Weights of a small transformer language model: 4 heads of 32.
Each number is 500 + 50 x the weight over its row's rms, rounded and kept within 0 to 999. Layers, rows and columns count from 0. Numbers have three digits each. The size before them is the row's rms in percent of the matrix's.

# layer 7 MLP gate, 256x128, rms 0.348, rows 79-93, columns 64-127
097:463614505501511427544571603569572587523596553560465496537495539467535572398495546552425534492533400457518488465562474461558444463579499457455508531515519518519443442468525441428539549481473504
105:518456466539518437500587533471507543560484540577488495418435507434501603615498523546489511471588502520505538454580533611467543463505479584439462488483459478484492433447537438562496469491511447
100:485526556535497490512529486534494505469540472480492528448474566501529453481481461527456536483546584437524485537472547516478420496386513398424562508486558433523545531461473565537513502425499407
102:567454465500456400469507439412464510473539480574498466546528487439549521429539500518414490467420456445485462490409468558550514529475550538534494416466392467647532495440476434474504509495617462
100:568518508496509530478498456442563564486516463506513468526562527469513604463473490513522467516564539535482499505563457456510558458428447502468583420511469502470566541496582515524499501538526475
101:545432540464478472547605426424525462495500474437518546445440465464500484524547429505587523484466546571541432457541510477497473496538361486468558526552529406451536475511496547474450498461512415
094:432491439490476413457582528440504548542481479468466504441478495442447386523489535530472497570387552583469412444453449482445500495391481432532532494499470515465479397548494468521523507500417432
092:498620567466398545621562463543481527506535518446491452556452498524552476452584557465447520476605584527531485425561472468437509525441491454476598477527495496515573544516568529489529567471543466
102:426544444435456414513520490506587416539517593555447472516583490430484535449609504531519523458563524451462502434459483545482488531566471509570603504461443510465461454500520535545510444447482407
102:521451633528486428431504432580471505571498488444522491520537571502621509493511453484529468461459499502575422488474452496532519517465499489453444566427465478532521469564427503498456496535554471
102:441426525455533460421547376392557494421438525509416518493533490471520515506582487528537502482474500533536434506538495402564455419503476508506561439497408546549455428445550469476563522468451472
102:540508483549503462544471517459433491406430390460478488416462498489565512487445428565410501467525461453461506469497474425456452502497530417487405452452551434525522540524547461436468573415582469
113:486515482409580532533524523518479460483493472506533486417453486463505520554498595637588498479494505433501609488475447462517477433514452563557524493547404504582382455487505557534536499428376481
085:541426507467533492546494452540482460494462509523477456341459500481552427518441476508482499491523534531580575458516365530525557475539649529570499538584497510476504379577481525524577494565390549
099:455389520378519490543444436529511588505578430456525518549463445494373540525498477521550537500544517511527529483446546497506487482457599502448401490539429582423436477464499542465466381537471420
# layer 7 MLP up, 256x128, rms 0.375, rows 79-92, columns 64-127
096:502567510458462485511542547453504420576517464432468495489492515492502495515665514539510420503502488439446492495525515510579543606632579437453498478551582520512490509451518468509433450438558511
104:417471476471527543477492485513457547503536568425528495509569544476500401459490525431478490537470560464470553573520506598439556483527499462466483398475413522518392516504563571505479459561500433
094:501501535535463416488515504530567490425492540546494555477478520554455398524538481589465497477431574472460499498412513503558516537512476464446457527532483494555482468558498461506491575594448456
095:544478516546560472482532490539535606565516499453477499497579507489502546598561579505557512476502514434518469497506470509564446580461538517585501495468503490572508524566478587509490558452487490
097:492552466518468464417517523486582586464499577611494489565476599511503600472513576429532513459487515540504504559577459462458615439443440528545545437532453452492510514425568485483446473541592506
096:530529484405626484504439559554500451469546490569489405529428513508430469573493479514488424463475511523451410429514500490594391445431556535440525506512525514457455482472467527403415507504524574
091:586408505467541486459478536462483430518546534504448529485445504494495464543532447444473502500441465513569487560469443525542502532504550559381538483363595497643494484541458566503450551552537567
094:592633476532410460503508492597567462510461517524515515445497427487540480534536580541494542569486472508563457481500553512482438558455468521478461442474528439505497524448602516524486370537472512
108:574464524484553610499512452491554539421488494556489522486526505540533500496484551524532485469507491476383408555536551458491530460540526354408414453500592470469406488485421475429473536510493525
103:496533516481532595533581527550484468604577604526606496516429410432443451517415489479475453562547556516475461437489494447489496494473501534552536555549519554461493561455504522526489428454421471
102:454548512521544541539345553579443469500499417449491448536518527467460554541481383507497470528466443469447619533529470566381504531388376413471516499486547530462473585575462456503493444488542527
099:527554519504454492451538537596575383517542435408476524577487426518564481477517475623487475575497498481506448480554486554481391521446529569500502499488467564499395512472595458446516473586489469
114:430482446489600538538597453570561446518436448483451506427525481500493519561476490427504573464565568496490553419615574536517551466525428534467524591504423523527527518421399424486521477545482423
098:530573526522484550540412556503539484512594537480511498550510469518372549487489390503474539518539567377459403468410431486542415546551435459482548438480529440561447470484485483532446466438427534
# layer 7 MLP down (transposed), 256x128, rms 0.201, rows 79-92, columns 64-127
093:536564539534485459495454587456514500531404449462460473481503542542495418509630554447562527526463472601532413537451507535518471495510477468472456433455553522540558526480470495482527453499517370
099:503491411510454527476436532527485514555381494472428485525475472500438511353466550433483458424540560522505510512511405465555456486546516529488545478497588518525416470490607516551543464517483489
093:429476419499381475488473509493480419568488463506496475468477520525455447502597468455492520485460529542494482511533481530528505472584493556479510528484514489551406488459595587464600513465484543
092:411627470512555503555432466490457504491532520429521443462453499569545566482468504538437595453506522442535567514535465472492473510497450445474452534483428374484568535493550516441540506572468567
097:456511560520519623553541524432516530635546517529554472565545474452539462530515447510475504434496419514490534463469549501512461572555437536493438506534460571422505409445532449629570545424490532
098:432441521503523535513460446499480554552535538439584530492503604499427437517500476417545550474407441537496432462470426561541443394518480511457463380508510561506474536455572564472467395519413468
094:461492412498527476509532476510467436511555534571493528532553544469387409357495419503486471493421512410548496461433490544543544435578504501489539431451551471448468524467565481444440480476531493
098:525514535525449526551459534497454529537453477500511489479446547449567458463512344508522460451504460387594530532563533574570572547453507488485431619481489543516554508521438521462452444510512553
108:539488556545587451498475530530452587447467488510549523519464347473539437525418497491469431470633464566526489571546567473513494519401549490469491542462509454508480498492467482562449532470431518
105:515439381580556423555449528579464420493567603520541545519471433463525446541610545389528551508594540510468437431536484499502500429463508506468514400605449591559434533389499593467499531500499557
100:595467617476556496601481502537511467532396469480463436508516444552512474589426520560491495595586484466502510514473517491407627482456471529498461498505582519483519470489536474539490465510420442
094:510443535451507552456503463563401453495474530426485490407566412477528489428449503463457490486528504530490497540539545512496521391499563501453533450466537438486393451439490469581414503488486541
112:560526522423431570406580560548541562444509521472471430468495453525542436454522440485499535542517561522503570536530595589414530534508594473512493495553524474519459510465479496528450389506462545
096:583523455517529505487609491443462565563473486408391462550530461475505496453542494484599445517584446556525525665466561441460552461547474450451576520515491481504579553415524441454457539580569531